config.toml
n_layer = 10
d_model = 896
n_head = 28
n_kv_head = 4
head_dim = 32
d_mlp = 2368
vocab_size = 8192
activation = "swiglu"
norm = "rmsnorm"
norm_place = "pre"
norm_eps = 1e-05
positions = "rope"
rope_base = 10000.0
rope_fraction = 1.0
qk_norm = false
attn_scale = 0.177
bias = "none"
tie_embeddings = false
parallel_block = true
init = "normal"
init_std_qkv = 0.0159
init_std_o = 0.0159
init_std_up = 0.0159
init_std_down = 0.0
optimizer = "adamw"
lr = 0.00033
beta1 = 0.95
beta2 = 0.95
weight_decay = 0.43
lr_head = 0.00276
grad_clip = 0.5
warmup_steps = 277
schedule = "cos"
final_lr_fraction = 0.0
batch_tokens = 65536
seq_len = 1024
doc_mask = false
z_loss = 1e-05
train_tokens = 714700000
steps = 10906
dataset = "wikipedia_en"
Each number is 128 + 24 x the weight over the matrix's rms, rounded and kept within 0 to 255. Layers, rows and columns count from 0. Numbers have three digits each.

# q: layer 7 attention query, 896x896, rms 0.021, rows 16-31,48-63,80-95,112-127,144-159,175-191,207-223, columns 672-727
# k: layer 7 attention key, 128x896, rms 0.0194, rows 15-31, columns 672-727
# v: layer 7 attention value, 128x896, rms 0.0198, rows 0-11, columns 672-727
# o: layer 7 attention output (transposed), 896x896, rms 0.021, rows 0-11,32-43,64-75,96-107,128-139,160-170,192-202, columns 672-727
q175:150125109145015163119079131114095107089120124084124173108175049120121163144107076126174079112168134131133136107150096164156122120111163133102133169076109135130113061170
q207:109039114132082105092138091108115161087141150096143180150096112097140174133093081127146108109161111126115146135121117180142121105144142123120164128091120095160125072122
k15:090102117125124157115088114114113100131118140123149174105118145074110069146127117127104117125147112124111136123188131076180100156113117124083116133095099132134121128096
q16:156072148137059126122081137170165125156160138127143118129088136153095077114145128115151164124093136134165134113131142116143077109134139098152147106135093115077140141148
q48:159110131165123135114172136128157117124078114099144172113123124119116141171117115134102144123122102116157143145118137126140121118105129123168128120161110151125112110130
q80:146137104145124142147102139139087131128139138118112130128139136127131131119118134141139120126158130106129141139142126156131121102116139138123120110133118107120086130145
q112:127092127145106126097127131139180118122106125114138101070147136166092109135160127121123147119113125102167090153115103114083159114136138133160150126162148110110137099155
q144:112130080131056126121122136113115114133119124126099113141112080133134137150153135186150136160120135121128112128120115120160104062126118107147108118136153136159077113121
q176:096129089147154116088149164115149111114133143125128151128126109147134167118139110149111121123126108104125139125163092131112118082116131154128122124136131144140126145133
q208:123133121142136136125123136131116141131132140129126139139124127132126114141108135114103108136107112123124152128146145134106145141125125129118129133152123117113139128142
k16:103093128124154127131115116149129123129131104138120129109173125124119131129132112121129107136122152155137134113144129118142132131126144117105139132136121122125095114152
q17:115154143131183141102140147114163069114112169155135100161110101113192125181159153111124113118161136113115115144103126120169148146114152120153106145128173117120112180098
q49:134119123142111136129116110173116127090099122134122129152124162133084134135103084154154104087105106137101093127137125108152123158140146172153173122129129176107129113125
q81:137142142153143131144123127131140093146122145129152138102122129100130087137126141123104146134140130143179111104132102116106113124155128121155122136122110133135125103094
q113:126142137145168102097119117112134126124151117131105149112103123100151148159146154105114115112158092113138123116141153117134133139100118139133103103108102129146150138106
q145:172096146124146136146132134158157146106122105156163150126118110093127101126136148101131123106149109157104140149120145144134139117133127138112147126153151119092152142077
q177:127126172111185101128134145103156093119141133150122135131127163110120132151097117131164146110150128119154112158104090167145129132112153135110142130142091164101087107146
q209:161116136113139133119130155136149140135127114128113107138108113114138131118134120133143113120121139133129114103101136093134120130117115098136136117154135141119104123123
k17:127127117117149145090129120112108146147150112125133114131143129109125124113131126136133133138104151134139140130100142141143121137122168137127119150128139132120120145103
q18:131169136115145109176110144070089104060167140142073128122109126138137157189108132129118145091189145118100126192069153123156133133097152090104098116118152129161084168116
q50:116141138102135086134126124136113143132123113140149113128124139109100136118116103121150132134133080124132109158167147160151150112128113126140123156130132090142132151128
q82:146160128138114098117130121107140095127120071116130107142117120099126129154147158142074122179151131140121118110137119106128164103153140116123128100157157159131158120095
q114:116136137125131077118141131109080114104111104131080107137129120104087118141145130137117155127154099142107128110101171132154125119090132156099089159113120137148103180124
q146:151114163091101110152111128120093103109117108144116122122138151095104119114133131121113150123127141168110152137090124141123160126138146120117159151158149108092118155141
q178:112151147144133090142079140125122133086113107109126140148115155139107161132112136145168146139127121151104120134104129102151134112153112123126139137168129109150112151128
q210:156117119123116164125139150138118146127125146133124129138132127137128132113165141130135131095149141132117130132116123117140117087095134127127136098117131111111102140120
k18:136145132127126132107125120124136137133110130108131110110125125121120144129111118140123129106079163143128144160114144119138115139146151114113102150135122130125154106124
q19:110111118129148104077128160124133127143125114137127133143167157118183088128157129186108103144144112134138093183100140130125156093125150134083119127121132145122119129107
q51:150099115152163115100156110147139121120092128078098170152091141101107126113145123146137121129134113132153144128126136126125106121115134138110140101104153144104149104148
q83:131139137117172128118084145125134114113134126118106121166139139168163097109111093151132120158146105130138119170071132089133163097124111153110144116112119113132115144137
q115:135145124138158116112109164135178107117109129136114138132101138120175107128160119141146109149155115151146091173113107117120157116135105171127125085125121124096138108117
q147:114125126162125142093098164100158093119135125145132156128113109138179099100123154182086116139142122107105140122107097141122149119130116155129118107090132139147128095154
q179:150177116134150184124151083135123096114143141121110147151130149126140106122133084108077158170125135132139103129093134137136079106135178134160105087122103150123163137144
q211:162129145126138131140112128121121119159100127138139153144145143140114154132132153113115114115125119121152111131109118124135102112134130130133165116140147127153100111139
k19:123102132131116141117120149152154105125142099135107142151157135127135122154097130118123094140128148150122129095134124103132115137142123123147130157140135156130114130109
q20:117105150172153118123104161134109105132141145149075166139121142148168085139136139142089109140124129141132104155139148147162158111150153151095142174127138142123091115074
q52:144130116123119127113140127144098116098110139117105161148115149134140107140117167147098103158126157115108148151117157113106123147122106125120192096122139143105146132122
q84:139122113130146130142144160123105115111152156121062095151093107117128133144109123133101097143126117125119123143120137127139167092115118141111156114124137120131123102121
q116:148115162151187113104143172113118080115110122116078146167132125141135150152147121170103091124117096126084127155137153126133141116156126155104182146135136132116118140121
q148:138125201136159106113136151089105092130144108105119120134123082129157136143130164173069094145130131111131131107118125168123129111142110128118132148120138099158134092101
q180:138132127164147132105143133141122107108157119164095132163115112133117122112137118134111150146136127152133098152110110128146116127152132157124136103106150127155153139109
q212:107147114134153157108110141141123142120109180144098151141104143134102125124149145100112122114139145125129110170128137144116094123163113124132167106132123119133125132138
k20:142123116136121126085128152143108123124135141120129154134153137100166095145096105088137159137146129136123090101093109129157148125148096099170127158158137113139115148127
q21:104136156143132118126147079149135133178102109103144125103089132124123111099132051159146131104106079152120137136129097141113139117117127115160113111115110102179101141139
q53:108153153143125144158100118111101147164111110126130102123136114115133115123113132135155128133115130131127142140104097128110152129118131093119134106124125115130153118119
q85:115046101117121128103112127141100110116121116139146091080139156113131107102174113146152147112081170153082110090134085154126093123110108122141087139130112097117139149158
q117:084141088117104122131105140128130126114128107095158080070132119131101102142160125125139106169120103125169143145131065141122139159146121144136107131092113129093121139147
q149:122119100068097122147126113148153130165152151161144134124120133119107079115140122093153098122119132132138143078111091126114123102102126127146100084117126168150151148164
q181:146130090095132139099127123139114123168121119130108119099134085090150113111130142153128135114115119105139162119119149116075156128113127129148092135112144120164142074123
q213:150122111111119126131168113123106086154139101099132115120172117114149101114149114150119121126133137137173126098142087132112135102117148120120110142142112141157143143131
k21:100125137151109140138124136158095127164146137126126129115097096120117150138101166120142141115155111151139107136144123130099127134136156132124144105136138133128120135122
q22:123118103150145097072118146111130146130140094126113164106080160171135105139089118130053084169108175122107174162144108117079157128173130117084199163136170131100131118123
q54:154101152118139140125132121109101134119105120094088135164119131137104148137146120124108146122117130128125127149104164119127125110126155111156172127119153153107156146104
q86:130153143127174121123146143111078128164126144109107155155103137188139132149138081140103109104095132117090145174123105131181168097165128138099195164113160162137087154130
q118:112116099150153141120136171098130123160167144099106171160071164143107135157141163148167120161155163142106154179095142122131170104125136138137162170135118148118132145112
q150:125140144171184082129154161119094094104105091104134096120098111149108108168154098152041111160117157119099131111106151163092123131153150128092156129093149158118116135121
q182:113135117135161141090168104101115154104162160114123135157098125157141151158154129112105156150134104109154113172130106126152138120130136152173142091112123165135115125145
q214:118128120146142135089114104132119156110100140145111154136090122166143155114112153117106128132133135115114121153147144121132131138152109142145175143130144136128102150093
k22:127133139138136104101105139123131156131141147066099135133145122138133129132154088152127129109129094143112103090146105106120115124105155097151156141138144133127074087124
q23:111170112158074130164155103089121094126101092119155099151187133100129154070089150136140123112155117157173104106139187129107141129093140133149071110107101127180137148146
q55:102126089113151129124134101136115140166175125134132138163118140094141109151105116102153124112113143142124123122085154139127160147131125144153146128083117121120115132139
q87:108104105106105154132059158117142123091103092177147131142111120077123131131078113115175187136135098128183099117122163142106134149069112148126076105142027090139153108165
q119:103140102124106110113083121160151115141110119113141120139217070074151162134157100135128148121128113114200108124138123179108119132149115138147125146114130101143096109135
q151:136111095116095128101110101134114116205128125122113133113148129125118079113121116164168158076132087114141082131096124115099157125099144123167098123110116139150138108123
q183:102132113124176120149130128131115076139106127150129151159137134158129116127110089127152128106097101140157118104121198127090144136130152163120147178136114131172105116114
q215:124135110137122121156134141126087117140109119144126106137162134124117128110142104120139137083117110122161145113094128157115131138135134119105143151102128127143134109158
k23:109121118096099135145145089119121164112126131154129127130150148101125123107122160086139121141126150129125144100127168163129104155152110092121103139113128096111150157119
q24:145120089112095119128112114100137104160123127115121129099198117078134124132110133137139134138117123129165155094117101114105133119128140131126081136187152103120142119088
q56:139174104120123094136133106108133131163105103117157113118126111110104100117136108147178146123067078105134140132081103129102153107137117096129104139121117130129115125124
q88:148123084063082089130110119136116129146103086139114103116138069100124119124130174119148148129108126104143116123116114139104088157115138124158060143163144131113137146118
q120:161123100093117132135137111085088101138123107098105084090155139071125138127126116146177127084133145102167107126130109149095127154130159156141061125105134112135144142108
q152:160123095140127121122136077159165135171127123112108120099161115107105132084145109112154141087128101115145127115103093116084152132129137132159101110152115121142134171155
q184:153120079091111109179132110114107134234075136090139073161180123096114138120107134142154097132128126103120144121095117094147141155168124086127119162156105100118119138078
q216:133108116103104102153130127173135110170115108111129119135140108103126131122094135145160138129112142151139147114114108115088137118085120087135093146145121132131139124076
k24:146135144146153129200147105097151147177129096129131156123131129114121157113158118138126131118145124136146099125104137149096140108112155126162106148142141105125134121140
q25:121119097093122140152147132145127142155091110091152098082158091129136129148091130136130141064151092122133135115120112105078148100140124104139132148181134131141108140115
q57:168113139108127129171132136127138125157091093090114124115193082075133106078099065168134149069117113097094093116147147120114142104141127100128138192105128117140086128147
q89:131118101095092131121131125144111127146156113123081049109178074134140096104101124161147150116107140128124132079174139111105125128098138110125116146125123125131169118154
q121:159084112087103138134138113160127156187098092145130145122183088138130093124108104161126133150122101101167154110145112109146146130159144126108103165081137133161105137121
q153:151099121099123145133124100126098171168120103100145070110167084100138125124098136136117157102068087130159136095154113091131149120123120132098127172130107141138124112128
q185:118086175132176124151152099171071138120087056084069078166145079129124115073095104198096187065138115116084083080147139096123146133127135132137123144100123145161128116135
q217:141120127105057120148193120157108105143083077090114087075187043090156117088072116183109184086136069090130112071172095070102175062150149114110137180081081135160113098126
k25:118074134127092138159133133119150108115139081124154131117140106126127153112138150128116160110129151164141113139117095152094166136132097135135092154119143158125156114157
q26:113168123151140132126138123114149114145110131136110116147109126109150160163153132109129147151122147134097121140114105150116119115110111107130138129109136143114121165112
q58:152130121118119136151145101122104130152128162116096158124161104133157148119129104092133178101127146137149129119090122159109129106095110129169122153104106108109126104142
q90:118177151151148112157127094113140109164111137150155146156149150108133151160149117134145097091156125113122075116087132170110135116152119132121124119122111115131126133133
q122:125145109122105118110141110114144133129126110141130107128103123115110129161145149121153134120117171142084140125122147132149120110116105133106114111142158102119120143123
q154:115140098149098129124118115111112108144117176152129155131077112100112090128154148139127141131120149106111150101106136147143108126157129118155129117122144104138183110130
q186:163173129093150075141136105099101094154101130087122138168150077083116191132131106170162146093117149084181095098092145173075097100125087119107129171089083141138141113144
q218:166134096093097105147143077065095097159112159142142145139133125102099155157127143140184140116131170104121103139100119175095123108137126082135090140095129135145155099127
k26:132123116102104121184156079072101135120123156156149088145201102133055135119146126144132146103086154101115150111140113175063117187110163109129027132141109148124143107182
q27:119133112123131100124084149136138174170145131164137105114155130127138102156139099114123121110136133114084133112107104170110152092095145108147124123087139112126124121145
q59:107120101167113159097113189092145159135159128119079137136146110134146129162121160151134130128134173122145139127127108128165136118141112140140157158145171113128116102130
q91:110125125104145129117133162101107182112136108164105127163091129126136158136166156131126170160157200144123116134141128162107145090062112113142182099139148169112141104127
q123:125110112127179114141100176132146160129171101167133115120108147163123125124127118122179139131105157109120160133128106187097127120085134124146116124125137133158111105130
q155:140125169122142101112125151138137123135145117127124107128116135137120117166132143120135100148112190101104142127099090142128129111094104139106110151106120122117105148120
q187:088100125156096137111089161128152152156171134138101113124143078098105109208153186145131169114147230093072145136104112151158125145082086124122066093098156124123091189162
q219:123130110133138157110118126082128175128174131148126118150138096099128158173142167127117158132146210097096131123067180186132162116082102168109096107139153122161123149122
k27:139186145106124087109176100130062157146126166143130123163132134100155162133159112147183187130123138128133090109110119165161153119128118140127105138061112110142089114139
q28:095119109140152145108147125129126128098143144134122111105144115112101111102113127136110108118158152101119109122146138119103125099143134121138107113119136162111125103163
q60:115145096111114132138137148116171111094133132142127098114175115146142144101127162150133132083097126149162133106164100101131101103148159118154134127094161147146087090166
q92:142140116168120113173099118095152125114114144129138118168167108134124095142091132133096099102101080124165114126152173098112135127125130115139155127115149127146092116140
q124:110108151128127111142109123135126139118114131150123148172127125153108142120124153136113117118132142130150163130136111127131108113135126126138116144138138132120133159148
q156:120156126140106118152077124120128148108143124106130152125133090131107111124102116189109127114125121109130135129115109126107117113120120111138125127095135117168135127140
q188:149171139144102171163157112104202083118125150103114138122147076112091141076161122125089124081130119107125171110151114090100127130138150121126136090080131132139104149164
q220:155133165150083133136120149130228121102141168114115098106169130103135118110121120132097089080126109092092139138126140123090147099145148117144128091082193119131122110135
k28:092132162148103137170119179102143113147102144057099178097162091135110112143095135096128095146138127117111125110134067142133140105149123154138113091137190136111117109094
q29:117126102119153120112163115079130144139122115162140119126107129136129144138125156123113154104112118136115146115131148127125148168161113102113133128143172107142132124167
q61:098138119119114106156142107123140155157117118133109138153082137086095165155130112086126120120116111119138140120091112180106138159111131128138123094147123151120166130117
q93:115117098095117148140147138115089145142108109142138140123092120120120148134143152105156109147120133116096159130114112154112128164135124095129117113132131108148153154156
q125:133138138148127135133133148117108148138112123124162115132126108138129147122140133122130120143092145143136125138116143167137136154154111134107108103133114130120162129130
q157:123116134106151142104156148134152132165122107154127147178144141105118117141142134106170160105179105151123167162108122132188154160142079129123117138147135102124121153147
q189:086114129104142125176166124089109167146128085187122105202099153104125126171163131083080176131111105118096141115132114133158122166145109156106133133139146140109183158117
q221:118087101142126105104144134116127181134123097133104091138094158130134129181100166100118136119146156163082136144139133134182127177082115150084156153140154113112129164123
k29:096114136124093092137151062108154121141160117116128066167093124139108143164163104160138118097176191142082055158140134161128162142110150091165169119139138125110148163124
q30:177128141124114129127139119117133086141162129106155163135107128171140111156097067124110129098158154138121156123115104141116137108075158173141128135121093165155097090141
q62:147124141102134154134126116115122116123132147127131097145069141089083137125127096125107137088141165096104130111099135147130081143070142156106060082115103137136155115134
q94:121132150165095164106152117124124139143139121099167140114111166137117118132140127122104142085143169086135128133129116129116132108130162133132110129123114135134123137133
q126:145126158137074140172127077101135139131138150142150094107121145124104126096114124114126143107134131111133177133100097148135148163114170119114130142122113145137112173138
q158:106122123140137121139115114162112123156143138098164101145124126129101094131137157115113149084120136109085147106090128104144125111135178143108101120080117137110121138124
q190:130150125184156134115134120098087120125166123088156121143087092103094163154139118127070139090122181129071167096115078125114130079143103160094097076096086108124136096149
q222:116144136160155138173149126117064096146134120100157121149137118101101125127172116107103150068074157146111147074091093152132124091129152143090099086092074143136104107139
k30:128081151112101057200141133173114148121161104153121105132091122154097140146119130143093135099158147171119132096136164110093109143102105142141133164111106144172171132109
q31:121104151098103131153134162117064139129099144168124141116124101118095111104159106137066096108164105162098150093089134136117142131132124123112137140133134095167137104161
q63:100151110144126164143162150096085134158109152141149135122143109167140119126120140131114114092127101171122090109162140101136116158154143106150159134150164125125079111166
q95:110082086092125128133142120120064133125112113124123149141119142154116192129128113109106143108126112150099119105097133108143132155127091095119128088168099112175156116130
q127:104106115120100116119116176120100143112142124135103143153117108142153126135113115156172130112087114157082161110134116119132139134090129109139146149122149104118102110146
q159:149115132109130103135129106114107147105128157143135155123128145167129121148095180101103127092100083142146147112113115150116119096138121118129121125154127083134079109097
q191:123126070088125137167159147108071168106131119152133130122091155168098154104095156069118163107157064160123100077106109137120090140152189128146132079149184104170139127114
q223:091113111092105176169155087161113116127089149122123112116151159136137149133123141098136137124138099172124126122078088135149091155134156103166093105142164110156126141148
k31:160141135104129114175164123139135141111123172106152146091147117092159185112110135087134126111160151145137129093092095146181146112126133172135104115111143106115152109106
v0:122092086163154059114120118185160108137150158052126124130132127073107134119110101136112178145102147119146065129137114080147155106102081080204143131106149133149113113164
o0:129087142088086150125127110135128136100087123150176151135145138115122117172141123173122098147119149159122109118108096116100105138137170123147099119123141148150129124122
o32:161107117129113088109166130078099129111090118134063149130096130136138139151153103113112107108132091140141164171135105111110115154126121123117142126143122149120159116159
o64:129143109107089145109091095086155113104093144149160175153160142089133105139166114145105123109152124150124143091135115113124096119121162138175122151153115127117143132157
o96:169126144130101142138106163097150126106109092162143130135137147077116087130182105148117118123131117173128125135074108138143073122163163105144112122138093171126102108152
o128:168113127109101122103101154125148133136097126106137150147119141076133126138096081116114122143111128147146136119105102121122106116125180142137117120176126114100100134148
o160:145108125153174079141165096081154148086100141155106172131138124150135137179116112127110136126144157123158167130124141101133158110102179191153137133131098096150123150130
o192:104170153143091103122168153119154144078153127157143107107139144117130141168088102131151108127154163113138121130097164140155155136114142181121142114161082095089125117143
v1:132134178099122141129067120115164126139117116080176106124104184133125138112122104130116169144145089156147120108158088098098118147139127120120136153117093133103165098092
o1:121142130100165128132102087160128131121127139127085095089130181146157105125151099101075138136104109166100103112084111093155128132121121151135134149143158124148102146140
o33:099162109112126099084103133164157120136148153124152120073159134135120139100174126120125092155145163127158151118143137140159152107126158139118122112125112104125118108144
o65:103136118120159100154101101201138153101112152110084106102117131137153085144177061084133123137135152139135134139124093137137155119106099151158121094122113140114094121155
o97:118139165151151126134125140152130112131131138118152124129142119145111094099128136114124158152114155118113142116087102111113105081138127133125173119113141132112092147113
o129:132121096108144125136111142148171122104092123114095139122122120099150139083163094119123110162139146133126103103083113143155134113133136125141119106115146145115078083125
o161:153146103136110126092160050155146127110109141129110140109154133116127116116108027125122126117153158132134174157153100180108142149106139099143108120081091114162128160166
o193:122136127119144132100117076201121140121153147101108175152182131116134109108165167130142126117180139143127116117125118180154166090080062154162120110139085111091097155123
v2:116162127114093129131144146188164169110149124128118137129135136126132108066144129113113119128135103143169184193121118138106118127162160094117131125136127103150122159113
o2:146115169159172161052139158116147158098117124135135153140140126131169100152126118123098142167101094112126146081089126112132123132122142137133132137169155113109142142168
o34:115140128142136103132166136101119120130130124120073146181101100165146144128150108174170175118096102166130171122170085085146132143124087136137159129101145107095130140144
o66:135123141135125124121120156104137142117140110164099119157102156134104125104131126099148085143094131144119107114129113123163160123122134132147152182143134154131132144124
o98:131120146141174112109153112135090138128125144146133134128122137146131120116088142136100116145127117152138142070130090099097133104108146161139177119170136115116134157129
o130:114160167106142103146123116111137116154171163128072152143103153143147125121140086112134112116138126134145105048136121143129139156117108118164140132138162141177137142110
o162:081128137140145170147104114080151084144147105104135151146068141191101123121127137140122113130137088150135166089112109104143102140107148107141161162059188111089110111130
o194:121123120131128098156102079123135120120134139131085144177094155136087112177154141111130087130130149137048101133124113101123143108174086116149197093087199136116128096134
v3:137074126150082118114122108085085119129102106142103127132124098109124173129170106104194098108156101092145145128163096140159126143115163107097123162172146078162132129111
o3:124140097103149142131161139147124153135140107123117118140105186144118116140093148143142155143177135146160104149104127114115159140167124122143107120121113109110135186108
o35:103108128121119128100163152124130128075061100122039107130062130139151169097109157137104154098107124142110137128147104109106135156146127166120112127131169102095105153158
o67:145078110137193168121146181120158103100156121144102147131119149184099119108121141096103132128118099113120098169109110116152134124153153141119148101093139122113097167154
o99:121145117124108137155143139121122109139124130107101129085122131142144081109114122141107153134153095134123117143110115151106140129135143119126130134194109123120111148137
o131:090127168123141150110162133153111132112129128112140170122093142116142109093118109095128182132118107143084114173134119131108116149134131115150123091122202096092107169146
o163:122127115153157120067139141143178131101078099105105141109110116148100166126075161208108145134127145103111146137135116095109119080147120172150096113120142140067128191143
o195:104098113123159107079145128129116145140115185131147183122087149150114131155130131093125138133134109104114174144083084075097111127092130149198144107148185167099126145167
v4:186132143146107085158152129123088153156146177084121146168148128137111143099134113130169149076117120156094134107130154135092188079144124094111131160142099124187147098164
o4:121139086082181140114124124151118120133155101134191128146072136118138120142103081073133115114146162156161091103115115124116070177127124142136101162083124116105122128138
o36:161120119133082116133098123131143084134107119091080136162169095134162085136099130143131107172118126125128148099120110122141121138140134132121099125143153110131121119117
o68:128130118132104111123132104150116137149155129131157091143123150111137109106125110107126105072082142151172085068115106119119108151128144140107133130129149139128135112117
o100:151121108111161127148124083135110128113120116111125145158130106103146108141172129140144118102093154148127126114153105112104110145117165106088136145091154148117124147154
o132:145151119086071132133107134092130101127126157153108079109116115127137112104143130137119094152118156150140093114078107143122128158136120109118123136125102143092147114134
o164:140132132129109094130075136117114125146120165132149095157174162136181124117096166106105172108172138114144140059073117157132141116134142098136114138138146085112117149091
o196:115156136099119150111152126089092140162098139137149118203164123129124111129121136124117132112145192150186121138152152113133095119139110104157120138154148114112124125082
v5:147151116121108130130120130114120142176142123115122104129107110112128137176140097146095133113141092101080149157094129136137150123111119108163110132146129105105122131130
o5:116110096104119110097128102113124141080080132135108149139145106132123124137100160155145142110116113153119146104157153112138141114138095121120121144142118124134116123122
o37:115125139125131108116083136167117098143107168154159099129127139108142127116102154140123113111156152114093127108154159139114129123112129133132169146159172129112118117119
o69:138141125105116139107071106170125135128089144139092110106153106099151084154137131099099175121124109143128143111165145102122106176131113117134132123135127127143124130142
o101:157132079120128113085130117111120083085102109153140125155115137107136114115141156127115139102136165160124138136173151123134117114106111149142123152148129153144146162150
o133:137126103112155093078134091149088132090094128133134142123160127112155131097147120112109120095084163158152129124149152141137145132119131133107113145158121121155162084111
o165:126159103131137128138079147148097134173157144153114144116186145069149078129102141149138134142089083120051154162098148094118120118134079103091158107157130127158119108085
o197:136109078079104136102117153132120128139095137148100159087167128106123098120108121150149138087091136113159113121137113122131125124124110120134172139156154162116140123133
v6:112105117114105111130147106116148119150143150154141083111122137130139135126140109130175114143151122141120104128095140140091100141137126133124118173137121101083158136144
o6:127168106093156141093107138138132120150137150127122114126105139119133125142089125136113130145109125139140114091140143152152109138151144105122091147156136118156117155127
o38:157095163145141136111097146117151093124071076161138132112126137116107122126152098117106127139126142129111127081146139133138115094140119131192134123128109139134093124134
o70:144130120130157133093119111130145117118121131112113160110083112126146143139112154178125162155097105087119136133170123132106111070119135106171114129128128104124112102144
o102:145113090166171141103113114133133110115124134103104182102104125121094161158118116122131097130116112128121143116110114133115160133126149112117151163147124107093110122129
o134:129121150149163123119097157139146119112102121113118154158111110138073145102104139146109135129167146124123133107132140110101124100128155059123148152142123107158099115114
o166:156088182102146148149116171118106127110140155138115197161140181104160101097126084150098148127106061132115119092157145097159161092121108141214109147109124144157128064140
o198:136116156079175142139112178109109113065033099155142122156102153165109142107051121119142109155141170126110117129157158141146096132089124068156109164144119149078179125097
v7:186151129124155177120112132094131094106150123109128143163151106134113080117093139097144107105118100119149079129144164108137122142089174096088134169117146090094123101115
o7:107109095115182178105107154146121167081137120124141105122138111167144128142150146116156116148168151114081139129108124089163137110094122141119104100142111119113106131131
o39:106098165124146108088133123118132113141166133114173118100186155086114100134143148117148126132079117143093122114082161161136131124120162114140101172154060111119152176115
o71:114097161143095148123112158140148134163141130141124108131134102146133127112172129085156138146123136182116151147114103166155136139116090145148093106153124105137127128134
o103:138073117125134177132114119128161138165124127121129103100161109125122110112161147133125112121090111112090113156078130164156107142123126097145067130146133133136137130146
o135:170131128137138132135107153109138130135142115112127115138128136114170058114148129092154111160121146135066127166105141129149117144111099114143079170104126164142090140127
o167:087147165148153092084150147118089152204102121111128133170144153134125138107128093081136113142127114119136146127086099097142128136115098105138132092124089133127145146106
o199:144128119099172157144131143129138148127145095112151129145159095093154140137120134150116105176144174083114132139127109139148134140086157102140113084120072109101104119098
v8:147127131102137114136150121147095129097152158113171133112132134102108141170138176194112123084133118114147086140141097164114132125154091101108142122115138163163152135146
o8:124113160117108113117150108125151105114098120117139175141118109074091154112122140176107107067150155061168133118144126139123116155136118088151109123116115110126097130109
o40:162109109135128115133109127113114143105096090142101130152113105149143143112130117100125134157146114113117133138184080092143132152148102155126167096141160132121100089120
o72:112149153131146118101156131114134126132139139104139093168133137121115104118132088113105125099145163112161125111153155176116103128126137128174124126122115103126136122106
o104:141170141113115105120164124118163131104092123138115117180130127125115147133115118123099155101147138108158146165129123118135100128147111137130109117119144136136090105100
o136:144133193130121120096135106123155155147065110124096115132124097138093142156105116140119143158153103126115099132120111110114126159132155152115130133149134119112127114146
o168:139099161113123119157120114090124132137125138112159140113115052109096097131128149081110151164139172168097103133169099116139148126150135185173160104151121177129109139102
o200:126145142153152124131133059110147098180058070132132098121159118100100166160162125137159093160148179111101138143125099099112137102161165147150128141141067198157128110113
v9:130157113137094136152131139117135164125109138142127131140138104106117074122119124124128114133113135153163121100126121164140135166131129066115131124137136110183161144119
o9:159122111162158100128128096151103127084097086145140170115137135116124133085093123081108128115104122162125115117142142099111119140143127161156134082140120121143105134075
o41:154125135143128146112097108107124151143140117122183111099150143112113107162156133132164138107157154147173154118105115138130125075086152106113092120121131143104157173093
o73:164142120170180107101078119104141105082165103165159150150091171117133116161120136113135104113111154132183109108117105104133129146115162116150086080086109127140110126087
o105:166129155185114108131104116116119093138127120126134145146160112119117129145133143094127118140117125121132111106153105147088097143123124144146070126122093133143142133106
o137:169112138124132102106108090106168123115113132115114132128119140122137105098115110136120152156097116149100107149127105130113088125111178092131156090130148099127112121102
o169:144101119121153146144120084137100110066173084135165103092085116138110141107153130155115140108141197126155145118117138068122123111074118131140103126107188122116120116116
o201:159112156111117161131071104088158160139128109101139137123140121150134157120147101121148146111122128159122082122152158110119116106106136140121134081082133129115101109098
v10:097120099145101099124135129123106162110104086145120131119101155159149130148111124140135124144124107071152156119143107126147109146126138140116137106104090094151136131109
o10:136149121126109121127115131122123139152152142145111135139107157136138111148136162174115098149089126136107166161114110155149141129121114123095116129118157111129091111151
o42:146108116117167130132114134159142150147093150144117148158115141128176108118140140129140137099151174194114139164153118135144096158147083127171124161116145120138145066090
o74:139086115159157145140126112103151111115109167143114135128125119133080127140125134110163122135084156133121129136136140140159143095134131113119087113121111126107148128111
o106:161131110110134132127099122122159135130132143149121194127175158130161145129120144136158077127098121130141104139096110135150161104150107147131148121135133103111122118103
o138:132120100147164125096126089133122110121153154148136132128150132115143128130080116098163180126119142150119102182114173169146100117135103128122102132162126133119124119098
o170:128078097193132105102153176134140150106099139130181147074134132145120089090153152110150171086138157163092109139169131137133115170138117140132089149144143166125106116132
o202:147100131145163146111110094106119139095156129106133128138126110134136081099146139064147167161142138143099142139113140164130099140110155164141125131160066099145181138089
v11:081113094159141112134104107128148150111119110107143123138122117136152088097131125132093088148103151110149124145104130140101158114156128130112101081095105133093126120086
o11:161148144137161137110175124139119114160126093102123091115148121115135146124071155139144118130120093143107140130097076173179141080098112103135127183139135123136113125124
o43:138106122161149100143111108150090139133138102144070130153134136138166156159126145130139149164114146119173166113158082117143131148117062133135128118088112110181097112138
o75:134143149181129137151139159143138137143094114127156150101168128069140127162100143181151166144146154127098109080137104133160143146098090121140099139134128149113097148133
o107:149129126111164107137147171084137124167130100135114124113182120092116152094111162136106117110107138129116130128104090123169095122097098124157121189126132139113111111113
o139:158135158122127136118130113105096083139109093133148155135137116128112127141070113148145145123167153065112110084124122171143104124112136103118133145121132084151111124138